Each number is 128 + 24 x the weight over its row's rms, rounded and kept within 0 to 255. Layers, rows and columns count from 0. Numbers have three digits each. The size before them is the row's rms in percent of the matrix's.

# layer 5 MLP up, 256x64, rms 0.287, rows 77-183, columns 0-63
107:147118144134138137143130137132079123170145087092141136183127102153090114123160106097134155106137148143146099137123167154123130107121147158144147118111119097135136134114166189118102108103121073
081:140153179103114102141113096138087167153152174120107114145133154121082154123173095114133140159158126092155114156144114148153115103099113162144164147128110139139160134148125156148134122161130147
099:202115121138112104117122125155132128153087101105124119154158146142111087096110152112122120114126149111116140154132135151119148150164101115132055109142146139118098133107148117154123072162139110
101:077118150092135166107097115121152134125111122117104171141149128144098120150130130118118124148153099184125128041128150137105087135126080121139132134110124125157168130119118134127145154138111159
105:147183167140161116129081089100129152145156168175107110115121123130110101159132123106121153133147130145103126135117119096168148138084087111128099153116139086142134151131140122123132164135103165
085:103089152116125109179108146144094163123111136121107134140102138110131157128099143141104109109127144106127150160196175125109149169144105130148112098143091131149111144163136140177155135102149128
081:095146132107138173146124164153148117132165175086101132117151147122119123117113116104115170179086128141108138106123166134173177099110129128147154140127138150154130144126142109163133139152128172
108:091128109107073106099161151132154111135138094093111144120132146140121088147146161097137132148169125121115078091091146083165128090125115107107108121128112157125104114145120124122133155106084132
107:133096112150164121132134117128114082130109149156098176113119119123125099209128106110148110131099105106153126157124093110125129158141119125141117102134127093140121085127091092102137074143121146
095:108105140126106169143139160125141148134092122097159142081152157114131103106128078110143140118111132124124154147108132128132106155070146126179095137056135112135136141092113105117124132140097108
087:119122128124072104097128152110144111180086110131097087129133125125124110095132103104101107114111122138137173113160106111179109153093122123138120164121142135128197119113108123109098131141101144
111:106100124135107111168134122125144125142135083078110161137073133155097084117069138136124136118124152089160119137154135113140147124119137103106107115122103105133089114164137127152125160134142185
089:128078106088160107142128093169141147109114133167159123121102112130133104115112115145089151127118178146082094111099146130123126159163139119151130146110089080117120166130106119125119173118124128
113:096106156104170093142152112101133114145098144141103095136139086131116091111075117130151128132144147140071099116122120104105144155170156144137125109119093089119083150122129140136130131136088100
107:165159134098150129116088119147156117112138087105107142147135158124110132174141142101119106150138152118144104093101115117121100103126151164113152165148102091082146127086132131143166114126094171
093:088138150114171132096121119145096121143169117119110137151110107115124122108130094122143110092099150146082142194120095113111165138147159176179159156124137123127126118131116155153153130133129153
101:084117073110122139165118149106120120122129159128164088149141163112138122090112100110133109142157122149132114156128183104117112118156096175124081097140117108150120125118106154107122097091118109
099:139173167113116170130116111127131091119120172089103119107144126128120088183091158075127119140163136151155101125143137138128158120136157154117112135126099151090137135136140103126135088122107167
112:134141132124158078127150103129068144144171103153147145117088132113107103112116134128132124096111140098144116095124155167123107165123087130110108130100100163160124104094160099128089131116096114
086:090100143104134118076114148091063124148131125132059135148106153091144119102130133121117122156098092116135120172095113143113166133112131145145124147148139155162109104145092114115127136118112125
096:068139144116126162146126157128115147145153150085098133161139103124129126145125158084121148174163098109141106122129151091105114105117170150102108089135156149141105129145116118168141086149115116
107:146099132107109095170130114115160114139079135129169128136128171140090143148129104116143104142108144150115137129136108137155152164175137134174142148110148060125114133109117147128103137105134072
101:173133133120118126082120121144153141114097108079114110149123147115114118204140124108131131168159104157131112108150126167159115120152096096125128107116117105133117166152146155136070121101121124
095:122130175120123135120079146130154131137130136125195101152117116115108129121111129126153112133159076113125130109174141152124104115094169135119112116090139153174202118115132104118102131117120137
092:106079178110133078129103122120125116124122121124138105144126145116099129156114137112145142101125145091143115161116130161147119146154118051114113151153111116092112122160111150126106069108150158
096:096121106151120092174116129124123129142169156096127152140146143118097123173115161115133180152141087123120112123140138136114102091131127139169106087135114147173127144113127151186138084141121120
091:076109124126136099142089143081109126135141105145114118131097121157090158113121163105152106127179139135122138138128149124150135140144092117073104148180113107152113137158119139106145178096140124
109:156109118133090088111180131123152145117126112145126126151167187145136141147146127117121127136178134106156088110132124138108094133114156092092098107171117165102135121148126136102101076122123124
091:175123141124125109129140078123125082119100129106095112125096110128161135121076131102139055109110119136130168132102104126154136165102113139156098162111109125132087109146145107116101112115114111
088:129128116135139124096112179129182111150111114098135146148139135136070157124106082115174126137138188119120120122128145137088138114115127126123125112109117119161121136094159162160095170114166114
097:182102122144084121123136087144099129129116118162112128167150127130105089121114157128096141134170100151157113098110114162132129131160108139149142162098139111127158085160093134118112143106087159
119:177092123109104166122147153133123120118152130139129119116174150086131149142144155109116155107109112157138143117139111201143099111129109135107139119122121111172118136124113119073075165153123141
104:148135128115152110154139130179081128137192105102142139171099142116071119151179113132129140111138150121128115103119109123135117130100152119117153107122095164156121148123141087135118136179131100
093:113077154140124162133138111181179094148130159084143117150120130116100089145132137136138111094132147133164107144134141127081163161153077147137131111122112117147142133128132125147103087113093131
124:155110155131146153155125130106158152137151093123124095152169135123116110156128169103089184147130127105141144069157111122179135120092149122105144102108104118137150159142129135109093126122143165
100:143106122104174136087091137147113117093108125104150129158111148123103092121146163109174122124148097095171116127136154160154158137132178120131100166102119160166106149158105115131132128138121148
096:092157148114100128128152124171106132141161152115150129080140136089146090097120146139152117122143116104136102119118156108108154117143156103118117133105124090131116137159116109075165191142101163
116:076093118115127107138097129122143108142142120148149145121099134184132150159076145128159122084124141127120107138126132106108103132127156134138118116110105075154099140154162192160132165129135125
103:096119138142150117148120112170092120148185089153126124093063110147138150133120133112081146120156132144139122107124168124069116127115137101132154128106149133121112152141142107087117104151104158
088:115108143126163105071139170123104102125121131166163102137124109173181109105135104112168132152102136116172116108092139151114133151114138143141105158112128100163142124159122138126155134167092133
102:155130141116108091131120088126125112149092139153093193148153138122132081184105098101128131134123128146139162137140142140130148133146119153145149155104099120083103135127100149126138078163124093
095:149118092129113081103159138114128111129127146121128101152129143072118117166096124092153169127140085149131105134145104120154165148125157102129125172148085153113085109106115130147099111099150150
095:103178114113121152153091123134122084118144117128135110127161163155126158119152130139160108176137111093114111088126150132128114142151169122087105079119150138174104157146108146088131135105113136
087:134188140136141141185083126157129151127157168116158148120176101132114101117121122113114132140137106115162141091165148151142108096098126103124127157162105170131113138102101142137135117168113113
121:153090111166151157148144121132137115133115135157125127143117111128123117140158119112117140086091154128170146158174189078114147156118133144128115131125112079111097119133121179130132098100090145
086:103150093150152127105133113098127161160162095121193138102155149141151131101147136134177139154140131142118116090118126113100173148145177138124163121122115135104158147107116123088117157100131148
084:141159168137134167108133128125114141145138106090119080156158137142137163102084136089138180126153125158122086122146148134133090151072136126165123127169122152143105128120109141150109123121135164
122:175130077145124092167113087165140124137108124140110130101150105094123179125164171113106103141109136112078140120149136143098176154150134108150111133146143085123146139153105139133110135122129126
117:152165134098086127135131123128159111114132155079129125145141162172110107137140133093170123117177118121127114151145134193130128118164123144183125121130100121133112133119143177147080109110122139
092:134126133129130123095099099121137142134122118128107093155127105127138138126098134122063131131091124119205161144125171112166145136111079127119109146170127142178137151138113126091135123155089122
108:144108121125134122165115123120105155135105133126126157094171113096114129107131159107133117103132095149135117114177169119113142144105163106119148052176136116133121151112102165116140109126130184
099:091118117105091120133165126116121086135136099174143137115104145109111097105127119131120095114118167119149118117124155177104077131136094176125137153129134128169115112172142150134085158136095113
115:197139138106131157144133097136129138129118120124117134129107127127126113115134134109063129167197098129098136128093101094097129123132138111115129089138109076093126144121095144114105110172137134
106:108094168138130101132124112118109141149124134134096110071119080093140151110089153095106128135105106157136122200137135080135135165117126117113106154131093106135134102130161122115107129168130131
085:093117072153132124142106116149124117119154157129103115133152168096099097147133116127109129201159128066119122128135154136100133143136140121125153091143117126140083112148115119180140162125139130
099:159174153154167113118113143111124148155150134157105117127112159176148125156152123085166134129149159134124104109099136147091134130092117130144111126108124156110079115138172107079112117156124159
103:077125093088133126113182120078114150145144144119080118143111154139135145146114086124140105064137157154138104152117132101136148137116135158150110124121120154159122114106156122170111136128090130
079:067163125112132127152128102112140144124156136111108124158154158092138145160115107151149130163157129103129117132171106114138176101134113158122127116152105136117147147150114169159182115075124144
088:156153137128163142118187097173122125140143106126157163147087130135080145101107136120135102171144121147103104138082136130123145153158134173095126168083109113110139153127143102126124123127131109
106:103144135110124122137100114154108152124157065142142143096137127138091151119113144118118115118155128196142118112140128180111086110135115142174157127105121082143155102124148186118128146117118127
106:150126141120137131136117120169125105125162106106093160096114126144114112130129124112121164168129095113119125179108113149105161102161124090117117088130136094116112177143139168129117069087161125
110:168070125118125122107133110118188078136139109119110124174105128126115124137130145130097130109111111157156088112110130103154161158109128121084139139167137156119107161145115105182105149117136139
114:170115133135156124137131137161117155125152116155144179088102123121161089105104119143105117077104132131126132139127137155104123178172109094146117129140145128150104173117145091106111172139102157
078:130112115119112146122113089153134145136152113103144148114085111102112123147117180124151117199120140139108093117170100160154124107145150135097174087151108099158127145123119122133089094142124146
105:180110164099160168141109141135164129109120112083118134136136091156149118165072120142115147104125141141132114136133147113169149124170137140090119106121138130163180159139120113134142150163111144
092:096095124081143165135142115105155130123131118138161131146127132146145132148127099110124106175120115160094132099145146132130131105173086155148159126156122114136091163136109205126100102099121118
104:148109140136120118150124096093125112156121152138129152108128110115116114124060157120118109106122085158165115129144165115100094163170123167149126138120127130132213145114136133132142127148098150
101:110128132154127124120165068094101094127138117145106146084169113114102106151131124100174160154134129140134107150155143099091122116111186137111114100120113100096105099135116156103110143154137112
092:129139082137107147128145130137135125135163124128099117181144153110133129170165117134076150132147149174101125124124065155102170106152145138134154133143129161104110163101118122094096146146138142
093:106110122091111133158144157120155079138124147139112111138107110134125138115093105124087140069134127133110160126121187144095134161169123119142131131126139164131096200140106137144094137126143110
108:169120133139164106125158140126159137130148115134147128151143120103086163171123168115121119127091126097142112085154153082102110108111132156117100091096100139129147132152151164113087112097123165
088:094137089171115125157116155140154158155129105091083098133176097112118110140096145119126126109127105124140140088136107131159152119114114087164110103137129177145137104129101101138151082143104126
089:137185106120170128144107075102138139121124109141100128163149162140111123163091111109124124137116123116103134091159128120171181100123147093164148122162146137130118178121084140117124130146133124
080:131142107146115142133098100126094130122151091147176155111113147133149103080106094092150088150132124132085139104080146092121167134111088133138136119125164134120120118107154125119102142187121135
093:063131156117135118124142154126117157159131116137142078129152126117103125111106145103133143113081148188146142133130100124146130107126160166148144123093106128104154169103149148170133097131122168
093:143124122124133125152107130135122158129120095111121139072147164103140116102139098130143132131129125096182135111149128131117171146151178101150123122118141104129111129165074059115092145160146149
101:116142131115134131110159111164135121132150099125100094150107124156124105147138192126146134126112123099119109134150141115061099154141161171071113123124098141096105100116149162128132128094091144
113:160109102131113116119155135138064082121151103120171174108097156126141115140130123133130138110073140123073135103113139136132155147140132137123094153149119110105087152142089122141098128155097112
104:115193086131126095159146111125110130161132091086122102165130109168123127133143178097132125104151134110169139116153133146144132133122126172084119133116139133141110112078114119158089132112117108
110:100185119124134124148137117131129141137157143131132122181135097137131131110117133083163147150121121161142137064135154136131136096113127139145113125120149070108164100085116142162112130154070126
116:136102099115091151120151133115132127140134119117092187158114096152134134116074134109133124095092132168104124173133105129112133132138095144146119123114098104123121151109127177207121138118132119
104:141126102120137099136088125152134143138141136101132117166125095133142135148155142106118104167099139150129132110142094141154193133169129100154138146136186128165119170097123146152089154162132100
110:125131148176128081125086132133135150153128086160116130078109138092116114127183106098146150105123166099152102152136123141093093150115175121111170151118132129139126111152118156146110116137117107
091:112124119110153127158169132158116102130091147153135150064132111138169096118158104106132088106110124100116089155097146135077121172104147151140125111125103172154126120114149113115135105127136155
100:124153126120136183170117118136178133103135114106119134151115146132138137142087121136100116128104145145161128130160120204121143094139153139134140069139118111158107169113161160119116104100110133
097:167139134115132094101135094096106115157118081118130131137143178125092161110160104095109115104176118118145118105161111150156111118141102168143084167129136131100109123136121172154135132122138096
096:093092100104138129157108165116175128155121125129143142160184141100158126131133126123104144156120138097179126121167134110098137095117140140133114138181152134134087148149087142146146094099135131
088:122120117120114148128177094154101119145118146123114117139122102124154115140094091142086140143086157127088129159110111081148153158135127136115130153182079120143152125147119123176152110103102161
092:114106108126137110112169134112128087155093141090124100133124115082109128133126094132152079086094092139107163153133153106169183142156090123152124108124118160148134126107115156140134141157108131
093:120116099131122113095190113128124119129137101146123109148124175119103153168125117110107178140147154142084103164101113110123166147137162139127138172096134119111100133149103120147094171095149123
095:095104139075099153103066141167119158134161104104115130179073133105096113118119158137102134129115118111131104147152104148114105123117102110121120118147078131119130124123146131180130123122130157
094:115129149094115119104164122164080119158184122143096129146102103113118112145116101136099119103122158169117144149102123162095116107162083157110145144108120113158144125122160129176120141136090140
101:100085164084143126119106190151143109123135106138180174134119135149144138135096128151151137094086110130109132123112146117120142131143137111165122101107100137134129168152122102140094135153124182
106:148144166116129155150166095166140163102094121144143100138146120149152136139130147115097157160178126148138085144161084185138121114145119150137115149127123069143155133139110146146123142140104136
090:147120112129160132153128109153173095153154122103128111087119117131138128110124119123118142201113084113120181121117159115116132135095155111121144125144102106122156093163120158123104077085124113
106:174158162141135091172146121154141125120102125122087143125146129125126175109149140115134114143147114106093140102140155158124122142115129098159080080158126126127105114088131150166100072122114114
097:132127152132085164134111160060139101159139127127149170063114142134122094124123101114174170080127122157140126092120125136113135117141154103175119118122129100117144150112125136119136121135104146
090:117076137111129145093146129132140101136141099126087143161096128094113147171116152132081106086138142149136118178127066132137114124166136133119144107153097113133118130104147142166136116175142129
099:165145145099119150138157100135108157108126114145129132144108141151146110135123117136110072103110099178117098154121113151139117129101093165082140124121085082123173104150108145092120150117098150
098:171071135088156129185087103129118127114115145118101143121120097114100159106139122134129104106149098126116103138161137090150121185120113125127109139160151117138141110183106154159134133132117137
114:135161135144140132152143140147104180136146136175154140134106149148132119134128131132114091088126124146140139110073154129106123152129132080103098166080126137136084162118119108069126149152114155
113:154166147137159113141081107103142180127136105136119178107135164094115114134112111125152135132207111127126147091132134133164135140143124100147080149158143130136118143126119079147126116142107126
086:173125158138133112157127113178138118128145156112119157148077067120139076137129135111128100131083134105130141171107122110130111151167138110130144121141116141186158130117147104141089139129132155
083:155164122056116142137158109111108112131131134157140143142128117101128146099091118142067126143112159153123156137131153149140154084104112162103142122157113102167139154164096112142157141142113125
105:133101102122100137157144129125117117161120129117080136120130145170136135107127086123134124095114129135098159156166120115130154153168099153163134088110148116108100169076093088127156111150097142
111:153157101113156108110130096136109103150158104138147122093080141106123136116162109134135067132126125158130143113121172193134126141125118122121146142110132146157154115147129126089110185171127105
084:128141071134137122177139139138103121136107107086121172136148163093111134128152107120137130100096144125147124128121162072155149141080128114146177112150101139133133117165127130136150128075100121
# layer 5 MLP down (transposed), 256x64, rms 0.194, rows 77-183, columns 0-63
118:103154099159125162092138087101133099119117171127136091130108139123120096109118093105140130125141083091097120150117091129140162104146099063120143107106097141132153079121116140112134138115108121
093:136129122104108139122166120145156137162132134148120099152112121170091065116097114123159122097129119122060163106110104091123093118104114116119139136176132173125136149149137169138118135103122129
088:144150105151137166109148128091119139125101123152189163151145159141108104127164114134105108110114137132138113097124209128128164111145136107118099126152151117132111119120124094160135092170108144
098:153128121151139081131140099103122111114169123112123131093177102134103158065104141163102134092137105135135140147148115142097168138140120143123146079124134142141120103128102154128122084073139124
120:169137145148070095128108091130141134134153128154121149121131161134147089105138155148147158091146138115095137108152093136123150108147109129121124182086131115154141157128177120115112127077106150
082:084129127151108145116142182122137164142101145122135134137134118123172151130118145131092106140159121137112114132117147159101088112129132156148147142113134158076158151114150111106155186147149188
088:176097131162127167122129093144134108164112125117099143128138136135142147154131146131174130145095106116133156169144142162177120116166110103135117105123109099108115126129136125113147054155148166
134:111135119141145126115123132130108160090138133160116201135144081085175150137121128137101177095123115123104102136096137100128141107150143141118095140135113158105171153117096090128131149135108155
104:125154105122115166134130097176091141110103163115134159112142106132115125146118114134126070113130113129141119143106152145083132104125143140143189100127152094139148152119097126113172085097140088
104:135143157134096145112151142143138095091116097144070141148112146070148079160095126128147120141153152137125139154131180121119125112144139143169137111112098131122133113170093114172124123123153099
113:123126091123151128146158088152144180094147155128169140114123158099134162150134164127154131123137084129150085150124110107121125107102157101136062136125148125112110102114154124139130173147135159
097:105109110162118095128151118157099140101121126158140108129118126173104107116127091140107126140134117100139130129151131131095151113123139126131146085063180144085123130140114089115161079169155106
102:117144126104145115120130136085133158127137175145122158132125110094131063126132157118163146120137126122176090110171142140157111120131132167121134126153149166132155145091116094121159156132127187
123:125124134148108129125112114134104079139132140122150150154076130166111145166163113124120177165127124109130132116144095103170088153096113125164116127174165144130145187112136120114139137166110121
093:134148126126114150112136098119119100136152138104122093147103116120154126140104128107131073119087128124096125124139153089127138158077097128148126133122145125134114134094123148113085032152147150
087:127131154122089144142154129146173123156099146136163131125201152146126114093129104139082139100128110127126118109135157177121139134143174093114148145139125093118165101121142149112108081125140105
099:124144154106104146187117106122138100136136122115132169179131087127109182129111128153139143129144135147083151125096154105128124155133103140118128134111140131128128123114128140144099039159126099
097:160105123136133154142156164133154084129142119126110119131128164122154118152109153106134139103121160100121150096157172101083121132095140122135148185140159130129119111147178099105137063139134137
116:168125150134099107118121109151149135138137101136114138144090152130162085102135141152114177126179133114117171118109093116152129113105089115157129141101131114112084156148145160096156117078152125
087:120127104127142143188134122111168163122105148106116138123146141129091100131127125153141094133134143105143110140142054111089112129110165150147161141159131134175120169117144128122127087082126153
098:154109114168113161101115162124122131115128134102123137136074120096111171125120129129136150141151130129129080137175159097118134134156103119165137137110178094141156144143141113130135071073123128
101:118105136117139134129096092158101131194120085135111118161145068125168084125133143137111095154147133099127121092109118140119101093105114139126160123104099105134142090109125145119099147146092128
093:134140113094144165134096099106128120152101120126127126121100135098088143134146153126106134085129109143148125126160117115136164129090136116145142142122152111145117123128123140072152023105117128
087:126126164104102156158121120124107109147144169134151108139129127163161120146140108138110129092098152110126079146123139103111105130164149152105178100149160103133106157127068099108158118108116165
092:110172108139130114140143182110128122130102100139145136124132152109157091098112096150149121121113114178167152149157158141179152111148133138105155128124116140121095127169145133080160151155092135
096:092138131113112134151144126173085188123125155107128113134083134146147158125148115135167146162149108148121123136104102100129109152140165092123147162095121159088134134112138103122134103155127073
106:121116141106120119137139160133126125146095167136072149107143141187076144133121125112110118142128155105090157151112124104126130112130173181121152175166135093121153088132146093121131137127126107
091:130113161109089123109103136119123092147131128133159132095180112132133078137127111143161145081096111124142121120148176141144149136170112142147183070133136124105132104131131130140142087166117134
098:105132133077110101129119129136152164108114135142137073125133124169066134154170079158117127092141120154120145117167103128079123110141141119122155107131108149108133130139119116115178141118135163
083:071135138124142143090160157149151151078094165139137108152123137148143115157106147125135138119127150106108188136143105118110091117102090137160164146149114134085127126135153117121103171114151124
095:102120104078200105135116134114106105149124109093131095100125107145149127101123135104110133160109128126112128108077140110114119138156130103103096135150109110129099130154153128147092056120138145
126:131098118156101135135134140153127139108136166157113131160141145124146135154139106127139209116118109085114136120086125089120119137095149164120088162095146132158128156151172125135125172147129153
091:083128120135131119130155132170115156137127159079117090136116110132127159080133157175124124146173094152110113147117112110131102114161137086135097126079072149118138119119125107133139146113158142
107:117156146112150083123148111157144152150140104115127125144145121148164168134144150138125115156110131144189120137077090128098109120142077143124151123107161153162173111124091145135125117120157089
109:117124156096108146128178109138095141153141133117168140088153119113175159085117165117129182146142124105131125110156111165102111145104121123141107140131175143147096149159133097151115126148153158
105:130137128115103101129115128116131154126186090159095138121149111108122143080160116140105104132151154136098149154136111117132111133124126178106154076148118098084154098099139127148125105084147089
101:147129114133118130130110119144117128121096162138117109133112113134125129119132144110112120108145150139084141198162106100093170087135131116123177121117076142099145147119138076116118183094107156
111:145126130167121107128142176124133125128144097123115127120153140118124147093111163132127061147099136127120140168171135148150104110109088130171136138153090153142134150100097075110140079117141128
112:121140166132119136112147083150119146131143134133126121142150154154110168106136094131110140115110128096106118156077092138124121069134184120130089114115155122142127107114131165098150191138097111
087:144126139157141126140158130124146147132095134128128101152156144145128165120076095146103154127119110099132161153145156151091108106126160161123125086123184152122125124124150069145132151101177154
103:089155131107132121101076124160096165125114163116133107106134147098139113128067130131111150136103156128141158121133114158105121137162146127119089104149143121159156147082106109096094080138128117
095:144112131107136154112088136108096117108155142122158115120100147125161153149151115158114110112116139152199140137169165124123133128124115079109169114131136122143117176159130103120161100081102144
094:131095126112121151099152153125096099112094146144110137084144107128140116142118109111128131094165118122101080102133142146095137118096122116142122157114153116137126153186137156085123054110115106
092:140132101066156135110166168144130143138128147125106108131123156128097135142118131143133123148117170142167113108127111117101087148172098115117129155109076149117150093105119144127193166130136138
113:116154075091105136186147126095133180112102180125104148123127160107165147115133130119132131174136150113141160129136127144118115100106154119123145097101100139112116163119121098146112156093110113
084:148097135114111139128144116145139078101143161113116192146094116117112146180147146105119127124111135105099136133095143130164112128129087106146108083138102138164124144148131109161094078145106149
093:142133146134096139121182115112093137108138117127162134119137129109108137114125123193124198129131109136101123093125185146142131135147121118135150120119152143134094124086087104175120136115159162
101:122126116145120162132149123136126133114097132089125132136125126157086157107101163120113128106134156129109117140110144121150138172141115102182097133096136081095089089091173124125163147162145086
101:118166151090145112148134139100124137174118151122145142092128116115157098171142168144144118110124113127131119138130147134110121144110109110113155128099155160162097192182096164130105109124120169
100:102116133146125125137138165136123150132119103119137139159118100064167082118107156131125103119131145113114085124139128117142149113118135119151132066105133161124058124159130156130143069127108135
129:133127123156134110110091103113144138124149116135154097167137134119115117083100118123151166123145144110075139124123142092114132142111117143138087158158136115158125146151174125183121205113125112
102:115121104184141129111112182137111118139101154132126159170116083106133116091116136144095112105124117123107133089124135118099181118135178146113108154148124103110149092153153126148160135168138118
098:166119134158121107105131158098117152157067154163120153116157147151093142152120137105130114152163105145124169138127159138174118145127139134154146110102129113062138086131148103149150139117122140
115:168135126138113137168138126085167102103145095145108110130118082110181123140139097156113146124147108129127075175129082136100118130129136137090124109150104155109121147109113116094126154085139136
085:122139111138146126083137091108183153071129127156167115085148157164124141132144139115128176101148134108132119129139152136126132152128130134130134180121115115123133132088152112143149185172101118
093:130138143179106158152093083161097093153114116148124137137131051145148125133090140161126112111124091131122113106146150174159121083111146132112138146118129124094126102130135142134145155132119094
095:114163063067121123124146137110126149125150122119108093163078128135095161097173159128134142153128123140124148102115090092151093128151122137146110147146125122160142116159114113109159156122144141
080:160101103156146110100148145125141125134105126161128106149122103172098121124124127131083117118114150150115153111104138133103099144111174134144092129136144132068149096077135101108079128171146102
102:120104141160121136113103136142151166146137131127162110158130133155141135122100134135111097154084133088188096133120158146115138155125160186124124136140168104085095138131132093119172154148129153
098:109133130147135153135139089131147116111129147113108158161117154149115133118154106133136123088108113119124084128087128068132107128109179115125102083144120160102150104109107117139094102188139089
112:105110130081112122129146136153162153134095093141140174114104121135094142108135118132113120129115157165125173134120071081105147120129172152130131085159091115100096106114125104117114160127129100
090:135157171111150140145128120112127109129106119142133169138162102113103133132120127098114101128081088106131133143123180134140162136148176111104155172140154106097103098124140086149112068121135132
111:179099152155115105089082143126149095108090104152129172179102106115098104136107131118142143122106119124068132135122134113133128098101130123110140134124121164162144119102149105161118140137126083
092:128122125103173095133149149150121161133104163125153127169135098127143098124116121144155105120119124137112139109160188144144123122113154160145127159150143152086139112163136075126134056133132153
091:123100083104140159136114149129116147139130175115129139119134159121096181081102135112106154128151121094140129169104122148139107135125114070106140124116117101123122091123174150076159153113137138
092:136145121160133119103063131130091172140140122131146106107075160091158158125167149149132168098129149129122165106155101140143132137127073101138096102121130137107122108155128086118130127113120133
095:102134123111110118108118167047119103142127099145102155089115130136096111158126160133101151140132102134123115103116147109150165157125146130131162140167162160152146144132130090140135089141148090
097:103140147134111171086160091094135176145120138152137154106138167131123160118067116143141138151146163098120147135165131132131148182146103121104173123108127121141123113144157130130093127094126111
092:118136124110118099120117141117100126105105106114105128126114147101099136071121132121173114098114070127145116136131154104131138163153144134096083155107142083137145097148121154099183082118144108
088:126164144120112143122140134115141142122118158136097113080146130133078181124086133130129123123148132104113181143204108127131123123094127124140154133135114134091129120150136126096143179097157166
105:124098152140131146096146137141130090167116175122094144100123163130099120144141149136103193180123132112141184110157127129156149119114119107158124135118139125147109133142151119083140162152111166
093:169132141138153093127139136124138070137109171114107142112104135158157130116083147148139185104127125109155154135107115134129133110132108095138181124119148084124137144113153156128108108091166092
102:117129137143120089135154176122134117098150132099137090134098132173167142120111139125155148138090172118143142139104131135127106108117085154092126126099162174139149132148116135155121106115135055
095:111126127112146139162108061122171146122155141142106099142121141172135156170154130145145164110117159117143075128155103139135116142139133141129111134110093152140137143114109166104158169087121160
088:134134118136132132153133126160137103093124144110126123136125177135122059108161156136148074106143114109094140152128111150149152118147134086070138183120110091118112103147130126123120153155145098
102:107165163110162168103133156116087141120087118136128157147126107100141136140115168134147163154088151162116107150138150083123113132131127108138122121123128141125077083126120109106130079080118142
093:147070099167132116146143130110133142119135147124135202095135103135121135099117093119108176135172152091143149131118151121166162105148151113156127131110136131130143132133116139113161096169138094
102:164131151119103108154153126137132151122135150085069127107112144128139143105112165132110116144144169113080136139102102092149120150164098145106123096122152110115124150113145154102103071165156127
105:106153094126093128117115115083141133087120129145149171132127132113106144173118168143122067161119185129135146125129140119147129150129159159175133106162107139122168120102124091116119102145141144
115:104090125160135153144135161148155151121104103115098133142159106130111111146133151106093050167110116173115129173147148159170129147120138088131155158148133111140135152152134116116138149122152122
116:132144108119123163117133107082106136114116140146123124139136128136112137079125097147110138099162105118120113119097078128072104184154201144109135111171153148161112127123128148135139122138115154
102:111131140152133132144123181145154122143112123142129136157092096143183122114174172119111101152142100156107059160147144120134118112130152130148144104125161112132130144179122144102158091137121136
109:101074102114119122116163110159180132093141128139132177079165109121134133160130097113135074095134124157115143125142147139137123117132131075136153119118102133132112092122159133135103122108166155
100:123124138194088126149139144133131106151122118120174155067165126163156128142131116100094146133112157123163135101097117149111128153123113133129152123134127122181158129135126173151150165089117124
094:106115133147117131125064148122110078144146111110119105088128146119180129141144115135141171101124118127121129136155153147160145165133132091088173112152119091118184112100095131156117130144119123
098:126108130184121145143173138150129126161093102141147136085124129107156126081112159156093144144074108124111135107146165171133108104104133142124141143109145134138137139149128144131193115151156143
094:138127161091159136143170103106126165147146102128083119130100094139174130129144140133143132146100111132087087137153119114125103137090098128149143160156149131117131150150150095156088129159121179
095:118164135152091142089098141100137129124127157154134099144097122144108132097169134133162144139178120133082119130107125129116084110121110095176105150115126174165131157130147121143118087129134172
100:114087174141142173170125099119142159110132099120140147121142146157163147158138115107126188091134161074126102150105104137105106141144124104097120128109158128120154130097109113124125102109108100
096:132097130139111109126127138116127089126143108113162096121124122120148151140139135126147086101077080120180142065119133105100160079133110150125105125097161118171153148127102133120116144145130165
093:172121092159123097136149109079150124153120117162101106108154114137135123076136122105123137156168179124122127103121113129128150114181096127136128155101158151174147162138143109152114151110119147
098:132144151144096076142151150104129134145104126123121102120109107179131160104162140119143096169118140120129136126103122133114084121172098147098138124082134154163137151139093131167143095103167099
093:123159152177092133131137189114084087103126119110149141110157123108130084138124153101147162119133095115123154129101170104150134149142118111142140107155104127134118147155113084148129074143120132
107:159135134136120137135192102153129146104144136140132162146149110115075143139133144135125125176060131124088179170124122096145154117111115126139100150128135126135117152156113087120144088104142122
108:149132143145127145131127130094176165157126123146073091129138112128081105127128080154117144106124127117080191156155125117167114116125153150130133105120138124158151150116140139119129166078133139
103:110153098155155151104106106132137127150136168158114132178151130135124176156134128113131076112111100081110159155143132104144137133134174102103130134108152129145112139177148118182109141152140119
089:132160102158120098110142137134126108138145163092164112118106137135130134095141180147115117134160142119147144126125186141184163138138141114145099127119132121146136137160089155177118073151158124
083:125158124148126137174126157151094143100122160094153150128161138150139124098152125129186136141142109078127137104122133096128132127095159141124074118105117146077136132143090113090131165148102123
097:145122123094094131138063131102143072113135120152129115146141103127196123151174106150136155113143136152135075181118119134149139105162134127117131122120136132102133136124163121152104093142143140
104:140127125154143113141133137190129142078144135122125086110126127117113122127098123126101125145128111146175135113158154113140154120173081128128179140091149116126118103092107127129176068119155115
111:135143118144175090130117171071102170125135136159157118116147127094121126147138127129087141120143167115130156121133179127142152099127113147085119178127147114132143138145104112122121182092106120
114:108177115173152106098119135150115172114130129117157151177155086108140108094120140124140189133125083150141133165117143113128098135141109123129105137159152101128120138140139099113179100115122139
096:125124084069131123113135117124139108140144142132167095183107115165120143142152146116144124147156094160094111101095130119132144120079102123106153151171134135133152132119120180131099087153136135
093:137145150123159140142120138131137111098089118110111103122101134135119124174113146121159141124113155120144088084185132101108104153100121077174140089123121154145096134138114118125089089110127173
098:123157118091084133126138151076166089196140103157129138129114129125156143103164120122121137142118162129163109136104130112111112126169128124141095114134179116170122133151095140106120095130110153
108:141146143093093125138148178127102130153078150146120148155165133120101144134104166105114140138092112111132108111120148109129143133151181125147134105145127130131111136167141095139140208099149144
096:112120158061108161126136147147166170161122130121122153150119114095120132134136136117147157123149120129085114167171128117150132139125152083138147145135139145104136135157144115153082086142086088